Weights of a small GPT-style language model, trained from scratch on English Wikipedia.
Architecture: learned positions, no biases in attention or MLP.
Each number is 128 + 32 x the weight over the matrix's rms, rounded and kept within 0 to 255. Layers, rows and columns count from 0. Numbers have three digits each.

# v: layer 5 attention value, 320x320, rms 0.0426, rows 6-43, columns 0-39
# o: layer 5 attention output (transposed), 320x320, rms 0.0432, rows 6-43, columns 0-39
# q: layer 5 attention query, 320x320, rms 0.0502, rows 32-63, columns 0-39
# k: layer 5 attention key, 320x320, rms 0.0481, rows 32-63, columns 0-39
v6:152152139097158106162142105105104112168116096134174184112070131128142195117136097099132122128133113122116149090125090119
o6:161124072062089091069150143143136167108173148129108111152089082165163100121132115097087133110193173131097140155110152147
v7:124150147097131160175147131109104138133146186100095104116130163129117182106119140145069144082121192096078139156129154146
o7:108093118116160101173154132138213119135133087126132199104146122112117127146132144097101134148169135151140117091157119113
v8:044131089144145147141109128115128127116097134166129169147225115112090157129110114083108138167086142160165132167135110144
o8:161162141103131130169105126098136124105124139078133120129120142096125122122160117196151125106127080121133133083123115136
v9:102137100117097165138107131111126136153055150097164083179173090078122140091111103096117157169142110116156121081111114120
o9:079116099142126110096107140126135152127180109149090130133144148178140120127124117128122131092154133118125140140136139141
v10:134079196139100116142139140144118096132138093140140112094142084147154136147122134125082133142072089138134120131143142122
o10:110142112095155174125095115058170122088098093120148121151143126118066160116109131183178121132124128107119118136106105144
v11:127152119158078178109128157114072177142047111101196059122143182111114182107074073101128171117144172114110129155099106106
o11:118111106176170078149147135101116076087176147119136180201133089120131123133129152143150145150164150127163128074166104122
v12:172097207121125130126112167154121148099076137135099091115124123153167148152107191103094051099143167123115134183115139105
o12:108167105128162077127162118140104131125090099162135150168079114125109154137121124100099125139161109184131125121119120121
v13:154153175146141086106131143150090142170119155101130122121123147142121146119083073077135180123185167115105154133132127134
o13:125140091098132085130167141084111094052093128126120148156125143137131131198121120162130103110131093144156147130128127131
v14:127135146128147158072110110127166193157103124103167126130133141154120141167087120079152170111143152129144123085118134177
o14:127139109123127072214106106149130095137095141165115116068116081050153112155161161178132076109131126114134122118150149143
v15:133153164107123146087116102129051183115097107109135105054164065126187138097083158165123153106138167116137138152072141123
o15:089096083139087135157109134079159082130144092162118135185089152139109119149141109125122142073129108117089109161176139134
v16:057136098149140122095162147139115150131176081137114108105075133113126106179094087080128135074142122164116072130090083085
o16:097135143130167131172083099111121124121151121102146095127154140089133185076167121165163108163204125103169173148081122164
v17:131113132155128114095117109126132108130088131170115134121078141130192096117166088109108130163128118135115141140123138124
o17:121143144110083170144106105140129130111119092172132158132139141132169114147139109129131138090129135125121127125111095106
v18:158160194180106096153144148102102174109171143135115080093118131092125109107111102156190148120144115089158098078093134149
o18:096167114143184172131107154104124087123178127132122170168094146120074129131133101153104124164149080127149125179142143133
v19:096143112180085155119080118129143124088204121130069105171134129074120120109153145129117153118114171100141127202112166120
o19:111097145110152124138082132141128096136058172116141146119173110155131136094147128131188119122111099153181141119181131141
v20:176193152066102092183153122088147164151135090115143135139132144097142095162179105125132155113125151086133143147126075140
o20:102043084159154112119122118126140142087110167125112129084113134153117128091127124124117109161167089110114136150145176125
v21:152097141158132104105134159150085074144152101128119135134149167154098116103152117077103057176158111117137103194145127150
o21:115153122127133156150154111113128147088067144113144130130118099134118138137113113151131099119154116121115142099088147075
v22:177136107157090125133150081105092145120148142136142136104192092137151125121135073092097176092176171125137134255122117127
o22:062168188082159157180120121141081093115156125116106124131070188127156103155131137151169092142117120119138135100114144125
v23:117125121174147169104121151145152205150191062085107163132072079148146137150085122158124160146141129086121112109094108195
o23:118106131138121082093156127112093143115061134116096120139091128121116106106159136102132071137180077190165111146149155082
v24:137119165040119083106104113143079132174118187168131176121134126122140157111066089136096138133114103123126140086122161115
o24:114130111145120146118142169152169131093158130122095162109115161110119061151145105121120142148143157147129116142141092152
v25:095118133167162122149134076133111138127113065138112139123188137118120132168109097131115160134132108123115134153102128135
o25:103096107113101122110113125146110102158130103151142143115115119106131113122143113151148134121084108139125132118098098125
v26:148183143128118151115083142109141145148130129116148131159147118145092125118138098086116110124136087062143142096133146148
o26:112071098134167110155113105168130100113119158134094155125085119162144120122108157113105179094126123137110131132095167113
v27:159153131082152128136128146080115117103147123124093077117071108108129144128122158164173139092087102142106157145094129151
o27:121098165120135218119105118144117165110121151132148111091123173097137080098143091131138145127164091126135151116132142130
v28:136108171202164126151138157122105119123168112142123104080145093150145152145090157106097114125161159195164094116120098171
o28:145109074074083099134148114145086138104113120180137099133130109142124123161117109159125133126085104114108163153129179120
v29:145094141085103137143134147149165105114118133104096175086061114107070132105146056114133110073158133170128190144089090138
o29:105150105161125156121175116104111095119129134154163150147201089201134191141111140137132135189140139135047092112109109115
v30:122115070129133072126134182189116091151166151095104149136152127082159163107197176177138148095114098125102143101092148140
o30:128102178131160120108129158108126192102107092134138115102139143121170145128145125116114124117171150125117142186120120139
v31:194137072143135159140182107123094184119171100115148134164139114182148097160122170145114128120167146164146096182121131146
o31:067126114088119134115118151106100159154093169170109105089077086127108139125147081149112133110184096116120155116133173097
q32:168098191092101164190132179138170169127079144072110141167086132122150161124099138148167146134137098154205160142149075149
k32:088100126116065144162128188103182138130094123077100117134109132127131108132067146149179147126127129117215132113112157143
q33:149166103119100076165128137190074173151075160073145175108213168111148062142165088099100136156159157123114119088058073110
k33:157177170116078110117132085155091143109075144064151140072164161123127128098120130120087117129135139144145103140126065106
q34:157101149174070147112146139061106210127147122078170090111177124130120147150123113119145095100122115099091089107121115164
k34:166148142162122113124130141050102200157163130095168087120172129132099154157161137126156075142107120102069086100096113137
q35:223149193119091113140146116165157148131160139149140119095062135140154143135132098117119124167089162109159087075085122167
k35:216206159145073100133167097204206155137174161149131113094123136147175105151148105154138105135076177130103083063092143131
q36:133155147142151108135134098120100169192125116116179093151147079134123158128136140089175169065216158187073095126183140149
k36:113149178148123073153137112144115147134149128118131097147157135132104149128180109100134189122118147164099091088143130105
q37:154178122121151145152140133164104175085149193208143088082151041110126106071143144185118066199131160121124074145091161091
k37:156163125159177155158114146147111191093120142168098137099136132111115122132154146169139112180130122112117100103100164156
q38:088152146132103090113226117109186120208115164126113166123095170131099181202128125121102175133149143136109134139170123143
k38:105132189084089137106181128089171128143170128106154138129089156197098141165139086109125155138166143124123112132173128159
q39:149148138071087146093194152101103189181094154101097102130145176075071106145111181106104068137126101128136192134109137141
k39:132134153068119172126099142087077151170143144128105085069126160047091132138101159121101111135151115122136135168136125129
q40:070117181148086126167156142086145133170174169172116138115132156131125144168093112084075171145136177126142089106131118156
k40:089155179122045087126145140109101104147192141190097116127131125092109105176144089091108138099115190147123084082143185097
q41:196163108150135122133202115123169096140146145084149149118122144159160136145147079142115165111106100104209176090172107153
k41:160140166064123158091177108138159080163158120074162092118121095133169127107085107089134159098107071136202145131109095091
q42:123173104129187118110097136104112153115122089165125160171151147094038131155118071100113152157130122084156092115164118129
k42:093167141161152078113120153110123138112135108194099129184154135101082123165101100121113157157083112099150106147145160142
q43:122117082196161073133117085046093119141198116146089144099136142132127119189142136118115178147139218155130118148178124128
k43:113139151138134119146143057084132100131177119154134069143127094171147113143101120108154138129106194172169068131182148125
q44:112122133140128146158138056109111074125172133176153199128086148169134126096157118127156141122077117119135152160118188081
k44:122095111127173079118116068140142129129103152160100214110144140179137106130193128117139111152152107130075180128128180123
q45:145115151147110139135103117035163190198184117063127134152075167114143163119132143074126120131190158193161174110126114144
k45:173129134130075161141078146076148110132215143065166084150108142157100185130106166088141113114194125222146100085125105100
q46:109117189071108123135096140135171126175083141088086132091102114154125091148150202109133125131132100138104154098092173111
k46:119095190059109115147122106127180144165072132123131097148078130130097077132160167159137123106176112104130155107172133147
q47:050056134130108167132143112137131159099090120157108192104110060126159096120102091088137177158138095118098154125144105106
k47:106080134148074147129101094114124117116133118155121188088114068081170078119078133133118162147187157129094156097166074111
q48:097112203130114087133167106082051165167154146088154111183132120130122127125122128070096141180118136092152089082178194103
k48:090088142163142102143150129084082110196102118125142123150139156107107143154152153113149141177153122125090085108158106150
q49:102117160149096066110108126107124149120135172135095184116088126144096104134126080102146154132136121091099148142115157044
k49:113090091135126084120114112098118166103101127152127174146128121143135140166172113158075178118160136133136117127138107059
q50:119157102063022170134106143077170104126067136068168093122123111090111127092132136197182112158101139087167137119114185100
k50:091130096079040093118083109129154116111054151085140109134164109095164139123154110134146134129141086106145152132083171073
q51:179159159093105106214099118127118155088193195145205096224146125106120080118127059150072127156108170125128077096176154079
k51:182186171128130112199151088157143195121122156124166156190172169087105103138148096128090177144118133142104135126179164106
q52:176122167124052092129185135119153068128083115153122171118179135129090127123113141062068114168129179134143146070111152159
k52:100093165140076078157171153101122134148091107186099176086138122134116120118143116076119126150094153118132150138076167131
q53:164130145127089137134059174051134121118148166112121092154138098126059118162164118134162102116106158146130061108110163131
k53:147132158119112144106097173106147158142076157130115109159131167104103073144196130127177121156105093124088167128127136138
q54:129137114124139158136181092120237096115098100103145068089135105075162088147081158138145113083106120138125095138144084195
k54:095116077106129178161163113121182084109152151125142142147155090103151067116102134134152096099116165123173087116086092133
q55:137142170059107105114142073174213161144167162094103076069192097083162148107154127217142124090112127169139155131131120149
k55:115115118134159128133157083136171157137139176089103100116158134093156092084135092153127113098154201111125147123119160108
q56:147097124151099145134089121159188124140155100097066160122142121121128095153150094126121187084101109141156136150126137156
k56:140038107154090119105098121141171146113130150106143164113178105117148103158136133094111125116121091116105196164120150139
q57:166123116120154146142091158141164128169122061132161158089177130081076125161149149105132116103122125128148156102132135156
k57:141085122121144139108136109155136126125183096146148135140089121103109104053170135158153124104123185118138097108115140128
q58:152135117112154103143132162174112093105164149082085103134055152160105161146088125129096139203117120142169183143136108136
k58:133145120105199101152110146149106100131158094115107153143073157144105152167137167122122129167154097136125158121133093131
q59:115101094195159124030072140214136121107085087109070161044135159155144174119111115096156149062142160138119162147171161165
k59:104108093165124140091112168159141150101097123126087179054122152208110121108143126109124135079134155106155133161115172111
q60:110081166098210166108140131150084120085133092049182090135083105166115078104034186128142088129126138169151118101112110125
k60:125107080142158149134126188131086092074136164069164146107123141140129112198051165116104087149137149152122133130089181059
q61:116181154178182162055117123192097098179140142103072106084212187140160114109129141050153120170100075116116112206116112177
k61:107129158153187138085115097128143115184157124096068085075152150118172093112117113074117109172077126116117150166130138148
q62:121110132144090135138183073108114156142131080167226090136168075163182101106100159139136124138147149172152094103121109085
k62:161173124122100149164160099129076142163157108126161117145160094161155140128084157151159132107130141160107110128112116133
q63:162126114121150105143117128145058088147111128079107212093159141145087170151190115080163085150103175092153138153129118163
k63:152116096118120126157097155137042088150087105068134177131100163164132168153182114078149126155159141107103122160112091112
v32:139104118150130132138107179087128142085167185108126097102106032099132141100123155122098092135138104084164098125027138122
o32:102156095127112128136149096118142152122052131109124146143110126159177106137118119126163158166184140159042118104185089127
v33:186126067169127168138065129114143173122074124153104091161107149110160151134134113153169133107103167094129091096111153096
o33:115126108157118083127135113139111146151164139102169166148175138138127137155161120091134158182129140168134153074154101167
v34:142134166147107153074135154104098111129136136123140146108127099157083117062127172151127127118144128153159110099130090132
o34:071129090139133122168160101144117110088133106110125135131170163079137105165103077131132104137157157143098093153088116151
v35:123162117113094162112091125107113118109081153124133153174095073143127106120126127119137218099142118162106157224152173104
o35:148137164183151108141129159125143185112165145122119124128105108119193158138145132136133072182125131108145100079113133151
v36:138094142162106163119083110108093146134078114197132153127131128122100106134157066108127128132126148159131107094146128072
o36:128132128074130131106118143116088144145146152068155081073138150133151149115102161194128119099112091112106115155141188150
v37:121055121139145136124124143118126189085131153147119146124076103085109091087168120177138164147122166077114086074100133122
o37:151166136077123130092160122165088165140126123169115112126143145140090130099139122100138145136123122163133111140126122129
v38:148152142104093125140162116119173147095134114108112095123137162123116138118158103094095101123202151150113132134091086134
o38:123149127146144172192130128058112100188103123115107143118073166140113172145113115105164145125111112095132119124100142160
v39:112191127143127105129120100139163110121120134112121149090150153137136204175117109135150076132157090121100097158105167085
o39:116121153166103146134098122133102200174122098117151136145105092221130117100151189180123147136126131167111149064163169127
v40:077110062116125129078101117133115073158100137106155142120069098135120157174103107166105139129161111086103122123144163118
o40:179092136189123109169135151135127133128151076131118138119149190060136108121116166122127110131124123151157170136089093138
v41:123166163107083118121109126167116118140138175146081116161083161101106166082080139179081145147141123139129132133122112141
o41:124107166123144128107137120152099167114076083109139143104201099150137111166097135110115114135155085133105126137133086183
v42:124134080094152136100169142133093143104129139098084114142163160116084171143145118090108142086153085086111182136147159144
o42:130080132122119119154118133122182137119105114104096137081042082109145132088092173127159116136124109173154138147079114152
v43:127155189176104101111085087113171115134111162112172123125112111090178126112129070164145140132120109139136143111128122167
o43:115139122096123161188129108096138140099133112116154154148176099148152115144150141063107152138124118155130097094117155090